From a checkpoint of a small transformer trained on Wikipedia.
Size: 14 layers, width 160, 2 heads of 64.
Each number is 500 + 40 x the weight over its row's rms, rounded and kept within 0 to 999. Layers, rows and columns count from 0. Numbers have three digits each. The size before them is the row's rms in percent of the matrix's.

# q: layer 11 attention query, 128x160, rms 0.157, rows 0-42, columns 0-159
# k: layer 11 attention key, 128x160, rms 0.166, rows 0-41, columns 0-159
q0 041:491528481539530472489593471482583536491532519439458502502465428470469545483548539464468505531430536497482491514399536458510439493536462470534497494538479451516488494514544454520499504456492478520425498492485494489453500483424576492538531515472572462511475529503457450529556565550512461464463415495460564463553511509490524533498525500410481547471503525553429472499508491501528471467461477555445473460447458615527496531479527486425503538443522560559563426470454544464452522455473551
k0 049:512507538531442488464569521424563579486511471479471518539483442463448540463569564463479482529460526505483516479411520517500443482529489471494531498508436455505484510522561468525478543466516484538444478496448475489476537483458525499528555470457563453550525504475478454543581556538497469495482428509478544478534501475477528529520517513439519560486532566545469452536503505502521456494441457601498450498430494617559498527493536484388494542446540537542523445430493578473458533482497537
q1 039:544533488452455480500609540521497404525483453502499570510543555553469465500502542489519510503477491514470475537550573544449451499556459511449465471530532478464522516452522482537588516494482509533522497477526513489511505504514512476505583488465465477496493518479487535546443547475446472489460478409546466464548495547518442470583505483480507465528418449487453493488462530497527457385513582474492594510452527526481443537479495489506514384548534500467600472457541530520477456467483439
k1 045:503547436442484487524598457526523465496491449481523590535503520536497476484503557522513537523494484544485499529572563495461458494541469489450451496494507454461510533463555524523572511493500498509522508499498533486501513522521521486476592441471450461478466533493494549537437562496481445486470446484533464453531467534491434481554506484487475486522433468451446487456457564465509431386528568463521580531474554517439414498490508508499526412513530498492620462422533547513488447467513441
q2 040:516457559520480514481480540467579532452529530431583492487561478541504513434490494497527500481475518500490503515506443503470553550483574494552475533476507464535528448489576448611512478459563558446480578437502550533534487552556463481454543519457526533514505470441485529518521468521503558513484543543437460448528567512463542521503507475473529451591519497467510533479560510547572523474565472477497480575568475466467469477551545466482547477501514547460517464475413444504423458485503440
k2 046:501491555534481471481504467447527501473537487476558474484551506520496535467512489509474520502494507467515481462499475473485554560511595481521483515493508510495558459489545465580545501487601593456486612441445554522545487569523453488473544472431483535520495457471464515518522460566495617496465514553467416444498586526434543490525506467459532437545469487474502505467528500521523542474525448494469473576522508444447474484560538459501513485525519569455485452524386461486439474475471489
q3 045:456487503512438499534418468511487426526511550578451521503509494459551572535502446459445447518500485470500558503480514525547503529520568448446563518436553492470476491524513513446494503523421471522501498452453545526477550555458465442445546522563483474489582464542489496549466465490549506494456534567480585475546592506494517579431478455548482469556566516472460464551514489508437537519524423553517470558498543499522513566532528539527475521483553573537458493508518524541506448506551477
k3 051:439504462507427501503413433548523396465518507568445497526524514439578581527489456450469447565540495495508547508510506512531534506546531465449558507454536494463484473521502510449509517536422475518494518451461545502485570558470470444428519522527455451506581464520509515567484480476575475477477528542500568493540572501483498557437457465539464478558548522473437499540497468533419539523515413528526473533491535479495482540502525507499481529447550578548426470479506533508533457506507495
q4 036:520481575510540469490547433529521522538488507489538520518498563568456548447563415452453432527467491476483494474417524475572446462533508465539584533537554576501484511536479459496448540523516507486475482463459446466526553444539437464404442444522521495486554485493527449468506507544534500489505514603574463517519519434498488478502497449480477546483469470467484505455427520490459463477425515583496480452498469526515544540452413543405480487475517491474526486462493550491522491512523547
k4 046:541456610536465439444529461518506500542492503508493505574455554574455531457584397462480418509458489520487484491439509478543480423534532441505583523550549530465491496565510500488457532497522514467462470534469437495522558419532472447432406469526483472462590508470531449491438490546548504479495531556579481518497512434490466494490499472469474531535497491435488522504444507544476513511439512538503489441474498536482525550464411519441481473502537506457535495457515521497540496504474544
q5 044:506492480561534498448523477463550595479548574481530498530552479440488555574455492429496473532530410513540498489461416539550480512513458532501539498497512521531511497471502448482453447478495460412480435525483513425508484489527527454510499563513487499518522448550477445514584503420480585468506521499498485529445467468504485525497475549551494567438536553511531481511509499476553473506489411449518395494502479448591403537497506478504563450423520516523512475478459526506529521557530500
k5 054:576494522563485517477511482455534581559522532520519493539535485407504537559428509458501495530511421525504519472492429525538467495496460528489534502493507510526537423473515459486440473498509478403477419507448453407522503521540504460494516549530502476528519465550462450519573485423490591521535539503472472532463477475508502547524496612535498568461564562517554450499510500496544492526490424482525403508501482493592444538495499503490544466412523531523472479486474519529532501574533518
q6 050:489490550522484464513461494540506528555448510535511498479509510468504458432431479549532539567501620470515527518553462550510530539468539429495530518485540486490469482528443497501464482481504512511547607536586495520498524457470401509519461520515500559400433450525375534575584509462510479482502496523483477522513449515502518541563530536411506457558527501504517543531488524534542470556458522521518473485487508554486496539469509494532519525427502547450466543551483533588506540517449451
k6 046:458497489575531458445468488553552532507473548475546500490506482478488457461425458499505574538496594470501489530547480514494544516463526459484535477503564475513464541555444472493478480491528493539515638558583469493477512421491430503520490530549503592406477479543399493514557519479505460454453489523468552526511454547497526563542524507413501456562517556495514549533499546558564506593497510513503474514467509528473485567468515493540494528510485528471469563514515536554512528501465447
q7 040:622464485513576475518550455507506553497568472441492532558527523559454550524475489471545507458562518538473531468454492466487485502492483492547427499511517479570499483484484501489527479499473445530473458515459433525499452517435461505466492512467489537585507510434542522520513446511497509488550529491466475417531482475469469433511532534457502562453518468509504479488449519571454480475486516594448487540511552394530416465466421497447479574540504446433431477535460510450478433485514452
k7 041:593465502516551501525520485475527570547597485439447532577517531578478566458513493472527471429558503561501581450488496457487510484512444491527451488519478494549485450516500509520506447468498431533482444520470429522490454510463459525428486509485459511572558495437556539533506450524500505483524530465440510461537479480488478444528498523458478576465525472485537504454442481563460466476481475550431477526496515439531421499464431502492516559516484427408413486516461475487517481464526446
q8 046:486487510464488550480491556587494478451501571460472520502471571417483480447523531477515535547512482494477504502456516460419491491553550503479495523492623520484442495529474485518427525585547482490506494492547502538515544486498423506482521599544477453520479462471509484478525442525521524567491497572527514480537514476498467550565522437485437459537564529453550550551462506520528434496536426528446552460428496576462565564471517611476480505508512496481557544478489534492487505453480533
k8 040:453519493469499560495477511586462449430513565473471511495467577445479494448506510464524561550502482511483494514469512455451538462543533462491465513500606505474485478534471478497405515541507497466448516521552518506500515504510435469532540588533469457479502451462493519504476473499587472532478518554562521450551520440501470540535523444477433476538582500457515553593478495533539452463528434495443577446469527570470558559451469596490505521506514546476548560431476494515522519489487531
q9 049:532495528508535551514542524492477416477455456506545505554471518577500544525452505508531479471435473465569559506501482596533493517519548512481462471477496510515471567423541539581459450508532532498503454493471508419494463562567529454479478439514427540494489488525544496534507480530524461458540465480500557554417540477491507555493430542613476514433518473509493504488517529543549607458512504458476517495544458486530535527558490431472499487527449508489517461413450442488446516516578475
k9 043:583481514458528570541518468529490445457448444529534516566527513535486541502453493484496519472439493506551569542500483565540540481537529489487495486456501494490473566437563525557470449518515545472482466494468475424517441526574538433471492436540443553496469474528574543502485519521530477509530468501492517542463533497490527547481407571583497518407502525535467503452484560557534626458513514493506540486522458517525500483580477458478537520525424516497482426444448478504466549503550468
q10 043:532483492489558545517517479476538533522544583550518572530499611512534534545495497410561516467447492568524466546505503468424463539560521423502562460453501510474474471524393488485453470485535509508514504498450457460510514521417478473437463510489475480556518561442492493479526425458470541474488490425477427511519498526541501486491547506436544581531515476529479466499434525539508426428440522500498468462461540511472510455483406484526510531546489540551542550497520468512569495492516549
k10 044:519514513466560528525511476468510541507551569504531561524531597554522553520497546405528480479445462573548471532478477462413489550536548438462570473487476512479448452530413519508449460507526481499524461517431489466501509569455482512433459479514453402530523535417513492469488454500485558477522475443471467492512516493548503488484532479450537587514552490525490465517424499549521410489428530482550470514444524540467488456467410491516496542507448516522524552467528515522565501472525531
q11 043:510539482546583489487566495506479524477567501487479492545499487472451482553456556512466544467533544462460496477423553518502520552495499469457498511523502540487537508443447574516444523593449495459473397539417541508437487437505496547457513515536481424454494522482497476459548511483473484582590458498548524590467525457501530539560536497528480588464552536465555447561474477495506523464466536464480497532426478471574523466450475546521490495459537495586449529472508509468534518474507539
k11 046:494511466531495490472509457484443528518572461502459542536524517468502475549487491503481562450527512498474527501465572518507562530487518495445497518526499512463523525467422552499408507537471555445439440560455533526431522430510542539479491520545489414442521527451481512468509548457488458562612491472574537602506524488537550527579508483567524564480569544458537489534508488511456546429508532452498441533432479484561522494454503531571531475437487494559465480455519510487537526455453502
q12 043:473461513536510534527501523501507474496547507542504567474487524487501554544546461459562533482461517529515443516517435515426488557504562367479525486443478468475457449513488476441486515473548505496503517523523466504490554500415390546453473516481496513533493541358475517536511443428512536556519548455491380466492489533539485528575522488435496514513529448566453479521446442538445527479502510516490496488565506553482472513471495499512464585558538555490504517481501512509505549565470525
k12 047:463458533518561520543487506534512473489611540496512530452467534534486572483554483470500500492483468505515466533478417471455533561512564368436601486470495448481490479506466509462495499490541490513491476578473518499511500540465409540470491492447489523515528507380493547534478436463494536521488523486465482431459434492550515519550545501479532552536527444523484502514424430551482493533495504534495514522557483563481451527511444484469446613530504507470525573496549502510534501515494573
q13 038:556499493499547499506615526499514504480522500470461466537500521438498528487471476466513454380518552490418501552428543447449471523496545506415480511589475508489469524465494548533510484519488507482455408512475482536493465478549454548492571539541523488494474467457526501490503416511512477585483416506530555517481538513487491499502559538492481513467511473495488460534429571532503541470573498546477560541503494488504508475452416530418514471475509410490530514457458531433552442522588519
k13 038:564515436503517520518531449494470497473533476492441500546467528424534448471475463483520513385544530486447572592461523450488524512467545529416505499555489488449465527531508545491481440515477550494400455545474468536531473475581489502481553521562484459489465484436551528507492437507532457559510468530521533511517541513526453447487537546525503504476517452467443477517472557573545576428541534503462567524481517499494516510466403504494527499482514432505523487439480566412559510487536462
q14 045:520489503508474514459600471457534556543536569466442436515476504458490550506484519490485504422534553522421493515416579391442515455488457502487490556504510551453473488459447516487491506545492482449534446505482515508526516484487502562516524578427537424523467519432477501460495441496430510577476499518495538498568548502486567478457527536532528532547471504512547485605522575526428505517542497495474526503528484489478464465504412464466485526547514432550525523464517477531574455500461515
k14 035:492524507536501524500520470478543549537558556479490478465471495528532503464479481477487514463540538536467533497423555404474527459458465488459487567495543575455481495478462515490496478536538541453508497530535527499557539499497570563428523584478527411455474551398497564462431435496459509534485539478506605492543517485511514439465524540514528540598491542502521509591540547520443535514562560497488549480532492524469430512491423472518500528502529433545529479460524496495538489483407489
q15 050:537526491474485488490519518502526510558508479463507419468486460490498537491555519464489409545531473424429529506487584486565471473445432570463486556546478491504516534446488554583489431518436510553466487512527472458531497490572551431460547547508536496498437484568554504491519531504439481426503445546576582492497546555504498550445559494560445481538466536431556541508491561518552456498563479497506574522477496495525471536535492490450528462487553484465527493484449483503519487452464427
k15 043:534545458508474507470516498494513508568481435547524461478489458459561509521583480499528483579548510438442496548483574498546472473466476561459460553521513500453573566467483497564495475492470551539450501489527467489546530477579532403496552536543525507472416471510528511514514515479466464432560462506589545502519558595543476521468503529542455467543452554466509530520490596517503480448578486502519520464513533476521494551520495490524514467526566535482483431477439523474514474468433409
q16 055:570471531502503529493471563398486493481489517471431558515479552469477505595481497560464529467516457529519511493526496534529522544523460469522504481533494400496518444507485529529435498450453493505496468488564571457506505500444593459545486492451448553525520519506502482477471567480465468544537531495502515538476503488448462447471511519492497444389515556525426518474548465458475486555554547461514455464492511452481492505499453423499555553536463416541511512470611457552539449496581520
k16 039:420512423490563521475544520487463435499481525471455580513517591523445497593501481548483509478510471524491430503518477566504523552504457472498491470544456458516504463550454544505443535442462486491482475460577579474528525507464577505519498486465499518529545523537520444463514536457440506528511519492498481517458512464441496472503505504478487461427512574561480497466564496484460502558513498455528418452478507486465471554518470468483557595595497480507513492473631450484442449480562500
q17 057:597507527444508582522471416526437541456589541525534517516521465496536464415505489524556509474502534514482576554464592502488491487524490542536569483457466533516543542483436468425412498498544494503551515570501430533550499434507501494441434514549534444530492570553510472501555469494594551474436548456485469503513530457456444536518527492507510472403533475491535504510480464485497500434484538489477533524450486474539475511489466543476512548451511542499480426466515514485518530511441508
k17 044:557494474474506533522499410554440536465585543508500524493527455476512474402478457493519483530475529519515571520436563510464526468530511558541530517466509569516542568448438513431422501495536534477535511513466485569555483469524510515466427477538510453554472548554515489479502499493575533392458564460478479478535506432439453567504514453465495515402567490495543514513442472495505512433496539476471558539472487482510476549484442519494482562464509541509528409483490544480485529513452530
q18 054:523512602490464525537406493381458457508507583487489446574514511413497558477508437517466506472506529468442505537497531491474477492530448489487479508564471432495475471543432529489464477500501457475521525521485590437495527437507555477558514531500469571474514457501449490479484547498507447569552511530514611552534487483480559514510506518496487415535480490457475522484508492497420506569540548467450516484554470502527513425513482498485543525501475454449457535460554477534532515535568436
k18 040:432516503493540509505470492478448356485460521484527429581511509424447533478472396513510497492541563460429462534499465508450499475541456473482499488546440466525501465554409511493510467491483467489493546486486566468515498472515577477536553514534477558439531436504512452472445506476481454543515501502528578541539503497481593508520496519508499404568504538500503538484556493487435546559488513460416494433524473492536518480515466488480525511494524509459450531487540466461436513501550410
q19 051:530508477469469511516496455499519502440521487525568486490467431467490436455494472489469500548529531491486529424502524495580552490530500495521546556473418555502566542517464508507482438462492540482531540544486444577542490505471459555457544553547542491469572522572505537535567493570508506427475433523437525537443498508509451515525572508469469439476476443464564542493503506495570544537469528464508467507440520475500490544542511462506531545481529571513500420482451546467417529429415428
k19 042:521527459496444538533492473528477517481530461507491508462481429470527429488577437434495524525508494517490537412487546487529531476525511530521500569496406601500561521468454533520429493494503533451551508503474503571528519523490457574514546568499499548527577507535438536503560488562511530420538441478410503522437480504486451546508537460439486466403525441477544516529494504523534503515520527481452474518443509466502489573554528485532521546496585544538526440507461520482426524453453476
q20 049:528517475439464483535474451558515540521435448520505467496490500534484503455491502470459505506502469500493540461508527472523547451450564454458530528441441541517487582451569535565481497479534575508560531476504472541532425463525519494437511420597475503433475508579569522505487428505492489368525484499533557468497520494527489468532464526542493498573507458460529455499578506490513532463468476451513484472476474501533520569506503459541473524539553551553525499549420537482415520543430457
k20 042:522536475457464547524461404542514468442434462530509459484482491461492512483466467404471564455523479475457580442476486430570545464495547499480537552465433577518515595461487481582426485521504552509546499467509504565533465539534502520494526453542496520475434471520503499513445458489493461415542477478479593502528544502503512502516494528528515472526561493508494438491579456502502551416493477499474553463467469497507551559484517450553525506522588517507516468550474549467459545491474427
q21 051:488548461435529455506460469455527505437478514431504432487488519515405499533512570435503430448508436501489537490487517503520580465544520570487525485526463532514621523481525575601466467484528564486505548487537529530507408526550492517593526498496488526503514518527541525526532457479449503451490469492527577517560556492452511532476530511564455451465564530468518457504579473529515523491456457527481565415490495472482525570448489521500502477510534531528509501557541488424516494457461534
k21 030:499538471469514505462494502429521553456541496469472467507543572515440497560575519385544507448504469546553470485460474539479521518541547569497554467475507478459585453489527591615388464527503533470532510511564542567512505491524454532596534532492473561538516481461482511506549517505460536434508488464485583520543546479459487506462489547497430448487528513523481497516502471517524482477475491537480572438521515484499561485475526502488547482506458542532459562527571457489484500484549560
q22 048:541545501501445438516458517551426432501462404487489473536518495512568430501462442511436479524514479566451539538578558479483492470481496521476507546496493510503476546512545556541527476469520554467506476523531540464553445446512524435475507402492478469482508512587554560540440470496543540463527489488544518491541512475543525450503432417538497494522477441475508487442527535492512521489537470476524431536478499551595514547517413500588473493571520543517511529528454567533514490513436447
k22 042:509570492552510486415492491542418395521413426515519472558472452504505443475398447521447518511520497481421543485540589473514486451473442550502475569538477528594505574501461490474551531507531520510496521492511504468538468455530550406504485469467489500435475526571542500530439499494487472482515488516523493480503569508494541448500460461563504476491504482472515489453506558512492576472505455496500481527454496515530525531550476492586490518563567509466521480548477573487489493487423429
q23 057:457546500455446472465441459452544526487507428427536432519497456525463478506429590467537454469556410482443559457482578501509539449484470535502501495534526542519540510479534510559466463505497532500543529516498528550495454505559561513540589539530495451447515515537523531554509481475433458427475479488526559533491547495505555513499517502541413514493518509426573535568563512508470504475473505494442511552454538455536516579495460481526473474490523527502552466555501494450477555421433462
k23 044:401572450479467521406432445519546506451516474445512438526520526462458506518479523432565522393525470467492579481494467502541563461489545548470574547509511541488508499489436462526473468561512545518543497516448489586502494514529537543479571554514475462468500472440510548535456502462466493464507503483502540525501569524531509499520524533504455508528587540474519504603585473559403491461458499503468541504481538510508510564515489467559488539476561505522510483534509519449490550452492456
q24 050:474490530492548471482463603454573603495455665458426488552588503487482504520548514549534534505515512492500539546403527501517558483524517478537575454460452465525471446455482506500428472507497466570605523511483526434484532466461489500479520517454484539500530503486477440487516465439435507493517490511503499507495514522492473529521484569480492528512494556539486444533477501532485415548478518538485481510522425511485577465534519521499467514510500440467526487461461452531520504478587459
k24 058:467529515463484517559482553527537576482482610455428489511580536470457514516540497481580484480519463500518513569479449458517604470507557416498585477493450512491401458457485494468464478504505505502573501534448532469493500501453497597464533507502482495517567432466515527474467429455500536476513533450519489507503515505513483542587519540449499568513558535548505482571562441555483447561482506468462473450530449524488515508485474545532483507486479501483505512456521446515552492498604507
q25 055:545453518470491554535530477539510493474509565584564560472494501479496518551601443506487512497470488549526469512490442492561520495492531451502528536452474508526493509552517497461533531491523464491454487487515417539477497562422434520494463478493488503589498494401482457463511478546542548544513522502437471484463440502519414503518530545435562481491481493496431451463480408481595524481440484487533475440515493543501438495490558544492497551482430519542474514446519517505537446576556597
k25 049:505431558484473555617487480522530498452554535558534564422472520480484586522559506466494511478527453544499479479523453447495496523482531461521510552442491500470513486507465468506518463473520544469424475446515444526495474583439434538430461496551479508573484519458483473522489448515530496540533531520463527454507424468535392517499486529439526507471529507490469469476518413464566541500467462457487500453450480552536447487431533528481485537447464495547474528466477517447541460567506596
q26 055:506501500537427454569444545511390467499445474525487489529520477438546452503482514543448565529541507551466525517555541453511527483444414457477475528460533514547433477470472544563450472500455525543501489447490546501567502445449514450469532527491484456471474477549500533576509464534519552500508510501487556547515442475522491436556392458478564504475544524457526498475467517413525441526548501447491471567420494474553527493532462500532495539542524473426447486494449493567519534531488544
k26 045:516518528541478550552448507575455400462458482547515514475442437443465479463474508494459563470514472519475508433547530413525536492472452469512507564513423538563448553460468448490491491515507497525459501451499477433489475502465495500444494567504509470475481497509561469559465462534521527484497537506488534486517452466484476452569449446471591545478587552446513488506504432448569526524466450467435519495475463466528544559462489504527516521544553484459466448564456524441501540561418529
q27 063:564544555483449553550444415466512497447496460587549481418441461512436512496506492474498536449527370482483560439509484465582607429474496516493489568491456512538527572482507483492491471494487536486444528494530513521499437588524491533536516516555472451496499492483543529499476453516474497494515529492496551483498502512541515504525502529491469461485559500457525496490561383477534560454446521449502502450480469490550502535464560479502541497477443540514503468483531539400491556506440523
k27 053:487540498534510555482464406519528438402499443521486505436462512500448517539477473463510586417503424469515592441493441420541557485492523563470508584470453537523512512452448490486428507574467535481479460533502496568489526583535500555502496515515486472529481476417523516508497472478474498530522519521413512472481508519532512482482499504495502445466583469530472477530549447515499566420498462494487567447473483542518502507443548484546517521452492518554558480507529538420472572470502508
q28 063:461418559482488533496444522497468521531504463498509497521435462459498440531507549485497455485580535519411495460497516484506523553522601462445513500511436531525523458506524503526540463480481470508529531441511505431514499485544493516499533473473450422478437500460497582550594495453507534441526487497500608486554482440490523464445496421451470566525572571456471502473502431555501516403494481465450522478487516514566498555496470546476568540531544519440453499523469472509537552530469465
k28 054:467432483510545494477482570566517514533544496512432511514422476476563504513572474535474457526483507523490481435538520543523543546466500520523558516520504489499522440541497490496520470485500492477521489458528462436510502493514468520596530470454571476503518487498522506525584581543499546426520532473399517492448500477469500407475421514447549477486530569452463464528452414490555486466528502493480556521489502505570564553533480565435533548535499534499497475525437451494496530600398505
q29 063:544369458467541496505481540483566616508535488469449419518479512537571465486534446592480556594433482575543537435525483483495469506454461476542540443494469486511554490509507495457502539518519522526521536485519489492527523502433478525541565523459554513522506461479532503491526501517486508501515465507420462485441483486519487491559468517448596485445466443493435463480467439483568471491471553585490494524504572554487509502499546486535511556502483511458534459495438493550427531478487477
k29 053:529393497450529451506525530454607540525551536460443444524510561567481497451515481556510523517465479548534613486499487496476523512472454515511541411472497471480521519554503531433477493514502500516471493526536483577509482458433487560559540483520562508543610452491522498521496502522465512533486432500419439471408506503499528517559523507493548486494443425546469482547486457516567480565507518528477540508498501541484427513471558507528477562519456497517550529502519427565460482485539513
q30 063:451442454503568463442564504575533614555584529446474562460462525507454500488541541491459460583406589471547476475506477517454456509550545466521479475464563532481502515524521491496535551540531417538578502571427436466475525514509527542485535475527472565526537478499462445482537549507526468411474500531419425519494519475471515501560577507470492477540469490494487486570491470525514522525495474488480504521512492515497524515490488531434509424525489482521527435501511521490444520536463477
k30 056:506472435494566422393477468556480552511474462500498521551547477523508516455526548501434483547509577502497561534510549508501408504446466585490503483496506490545564505509480544518503525526541523545552520504473499499517531516518474469499544504515466592597448528539440445478553480510464462494496396561415465563497554549493546521426494506515486423426507472488500477434502512491486544468533493527500511491445440527496486464507533455456446499503522497488520481489499573515464535448456395
q31 074:381502437536508414464490571515429491506548488443413462506533465527544489537458524494487459508500494507449406526495503529396478503528436518482451457493618557504536460469516542567489476470562539471490526492499560527547496476505445476479527538515509510485534511533502536547457532479442486421531519502505512496532502490459536457520399519537453505484553510481561496507475546486471513526573483498482517514424559524498510527513457539550538485553568520468438546512491464594507476509540460
k31 062:412501391477634455460505514532448503517482496497558446497533445573574516527514493543484467551510508485421371529502506533467478543487468518533495413529543528504514521548483505561564464521537503479498564446582548548482503480519489465554532492498535526498518547508484466512534489558458510488502446495535493468498582528449540493473470522583442457512450513511510464429487550461484524507525530522488442503510546506493489520529542517485461466540484558429454513497508457567536456497510429
q32 078:490512502534446500548453491481476493451492473508483528486473473489563516461467524431424556454532398513497549515540476507531513377441498611463488483511470508508468546521423471444559480546440518463476487416508536531516430525515516470590495499463481493507445483495519504551497439502450533461494462473539570566485483563549563503518402471536483471524541521504539447456475467468504558477566489472507431509482506470621562515496534497514518491484482515475548515487558514441478543503497490
k32 068:431553455561566526402482443550509507446507435508448447425482502513519510567473573482519531460486458497541519474540489483476568473444543543497514517487474509491509479527429498445501511554503537528517532449453548582413427526547497492553553530499495495473502443457563482508515493509474563508454478470424531479490581594437498466475452503519468464555542585482518424518494503478494534479540436477528543508511473517524530510457538542519453541499461518475563513495566498464561501568491473
q33 078:466525464477519525451512496511585499515507641447480549538537480543466583462557474514567483402498535491464440587442487479432471586489571520512535528497483484468512467477468485496474517522534489488478476496503508563435535454508466541519402537499474501496517548450510512481510507479492499511429464537463490493474557523495526566427590556524514514520503519514487534512529575547441520484504443523489578444522477527442503469542539474469455479486441497552511508516574452446464472494559538
k33 074:475535488489496510490501511566552555486469539450509502500444539507507584499453432515508580425508440439453509569482406461452526556507548482484509548534458505446479466470450493528459448535465496478527442508487507541459556470555488567487504548469502460525533536412545561511518466441500494530444479506491506478509543521564573537479561497460464549502579475498520478512524522508416517462578509518476554423465498544509510483525473527454460429503437482539531524509540408505507533534584449
q34 118:508504530551495542504482516545425488506470514495483520537441481420482406483506536552482494461534633412520423522508533506511463600507543430509532510427478513508442486496512471528501472467478474569502472455466431465490540440534497514431472465478513450502487549516477500488581517561586556532456552476473524525561512475422475441472501468512587534471459549488470503516471538454504409481525528467487490530557511520438467533514497483454470524528514446501498482471487494533571475566488544
k34 088:527509483504492577494454496572444481446472540481467471477454400446509404477563540516491450522494478469454401509535518451507527570482488427523520502502462542500478572439539462533559516472530466569506539495523459447488489515547467499472538451461538473520497508480535471513521530533532564490487575464521590484536560466424472467546440491547573465489501557465511510494505452428546477468510535458451512522567520519471485588522518524487465469570557508454497447561504498466535491527444538
q35 078:511549450473462493466492491529585521478450565516537471489518448582494559436543489537494533517448473520426568489544548424521532495465473531482517470531459517467526599484525496440477509512574522497435530543563446552452482536471455487484477536505535511486541515457581447480429468543514465462520536526480504443446548536561489537516501529568489455475508393484501481520565490501579541559457503555517491479504451477456536500522543499506525498463509552500489515540570506404445481440446490
k35 082:544485483486448537488465477537497452492431539499537468495522367469465423442532519524477521516501517492385467508539512455528488507471475483481533501520444565461492669457517469510561501497542475523442551522541460459490470528496456468435515470483462515483498503511495409521458465556575514459537544496525569444546539502467453471561478445549551472498513470477488487525530511469573508522479510508426499480553490467479517536499529476502532439549538509474458481560492509473480523467397518
q36 147:475463502493530480472522532467534542460489471493494417476517574556484520534480457530526536542402502533537534430574562522481614524512418505531480469488556452427456505520491526475416524473593559524455497538523486541507516515511521474460515489559545504480551470514559488451447502550510383506486574512465437486459508542490449493540478500549457477454494440510552487531527487467577489560515538507518517517529454491433509524474539550559481521458555548454517476459518442505533452539470475
k36 117:464470528511529471454496482417537500538513471493476416485508525568486520542484485469546570485442498530550564458500527515464588498509432535538491427458514456464416464580468544443437505513555570517464509487495540579449457504470567472546496501578531495457527477513532488504482498521487451467492493504423463482478524561438447474500484500505473486541507507516513456531558517511567536558487493478532555537519469497497489470430525532581459554420501574513559509428519433526555456565468515
q37 101:457519512520496506513547492493533434504451564443553500562547484502428482452523534517533449463525549517472441516530556488485453569484562504484512541452505481492472476517544565521499492496540491497450515511484473574402491427467515472454431516467453462496518552514471482480451514504556517584452506518488508503495493485437459489449586522509482526522468507521490570524480597525515471587486438504543551574584434431434440471527516484530483543496515470525489569455520487445522400470478553
k37 123:487468503484480478516521465426536457594453514451559488515605475538439427412495522455528510495501535521457523511522578537487448481494485516509492480467520535483467545531510556465493521494562502493463556525476511587479467516426536389442443508544426528436512513560442430478445454522533462485493466529500494548542506538462483518488555484499468487527464500534460541489516573526551511610471469477543500541553460440475473444477513492552502520450522522496477545425534507487500430488444509
q38 117:516419518474500556515438466460429510534529390498521475439461523490500427517450536458509491522482454502497504399527453526493537505549474408522478540487479552529480512469568466529470490503505514521526574485495524470553502492580551485432554470557488466506523500532503533521528530487541471469566536527436539528583476424433466436535496490441455490477568546485472551520515479513468515431470519434465564531517536527487494561454492555526538508462522529496502402462441463504536544527459452
k38 130:474499523518516591544444471463521483494522487469487467414497474476473443521467525455517592460470409531466469416542455473482565510508519454496469548449454568483414493475497453491457490535514483508517548474465519558476484555506555487444476490546487428470489520428526508483467482489524525517526583521463546478593454481451462425540514471454455494510579552559440513529513495540471498483504497444480533557566512480492518510463482575576540512434531541518512482472516449435549501547452550
q39 128:525475477448549544483547489493514557523581518504473500478487528520466465499590470438533387547498505474520479467419502494503472461529499467544499490498498536523553479533560503499524526509523459452555484560459477427463480556496470534558556478499508520508573445443471499475492635441489521442519507476510493486473515405479520505498604574447549562596485493442513533517479431568492509496467527554533518470478512589538471499525487506437527478522469474478504505574517536543482501531518456
k39 126:495481475492520543507495523462460525476571489522431498507493557525547432517581509501544399562482499528600480473454495538562528487509501480514505435495471516506529470560566490485518547463489518490536474499516515467497496538509483502638566455468587509516547423514500520478494646484473551471533548435523475570428542443494521486523496571470567495546477546489502547520483429538519469489495523492544508526554523583519488544521569499489496562544494496465528483515517475546504497505551530
q40 137:437444483465519514589513478477501508504465546482620529437514508545505556466480426448454486506561506481441497466430485457518451551479472471502442398505525520567496548489500444510485501579493518568460463445553499545511487560554494485589442542468561499517486541484453540551529510485479460477522512539568493542530549410493510539466472566484477500511552511570494523448594520501532536478508517497491492547526510501471475539465503514507479463526594555465526468515488495471470559424527480
k40 143:459476462441595503546516487426464497444495537490601525501507565518473468544471394451471507507507456471471456512442481481536497554564487490508456426468452511598451496485470438532474545554490498545516477478543541529491515554519496482579472495476510510496501588465464546536487520472433429486545515524594487566542497436527543524523508554439499532502530525586522515429560492503529572489468559533510461507510496512502535507476550505564458461545563557488508496505516494494495560458541493
q41 140:387512592427530503565474472533551493475598506491542483484509470488510492531552487499517546511557530494521471528455549439559535468469636562422516469470458498506455566519508501542484517549521515489515506497524551482448439516547506534483544470506455434466463498501480505479499477517486536444513544469538512433481477507538549519482554432564459462505440431528513463503577534543486430503483532544439499503509510422503538565535456470498549450466495443525476545556533550510548488482525490
k41 144:458503542434527555515473501510508487435562509446528516490508560536485526546545511496506560520520556517507451522450499469519586498506583466504559444502498436505418531533480507596513535566531473475501486523536534534471478502513489538532520467500433482519478474475439500477557449508475574494535521464536494471463447531537518521494521420531488496516452408447510462535500528557502428539456545544439399499527536414475524528500453467455557519425461471515461545547512545491570446461581510
q42 146:467531520517524533499488530518542523499485432549496518590526545508472525428495448476534515488578435529473435460538573537515504449442426541481536506515400507523504438539478459511540510493565488481456455492511528482518530562479515520493458450504444482534450464534468469494462555515522451539414524537485493535518546513523509513497529467579576599502485434442531456497533497539477523549555475592500531537492513528480490496556533470523550521504538493467533517509410524552566573569546439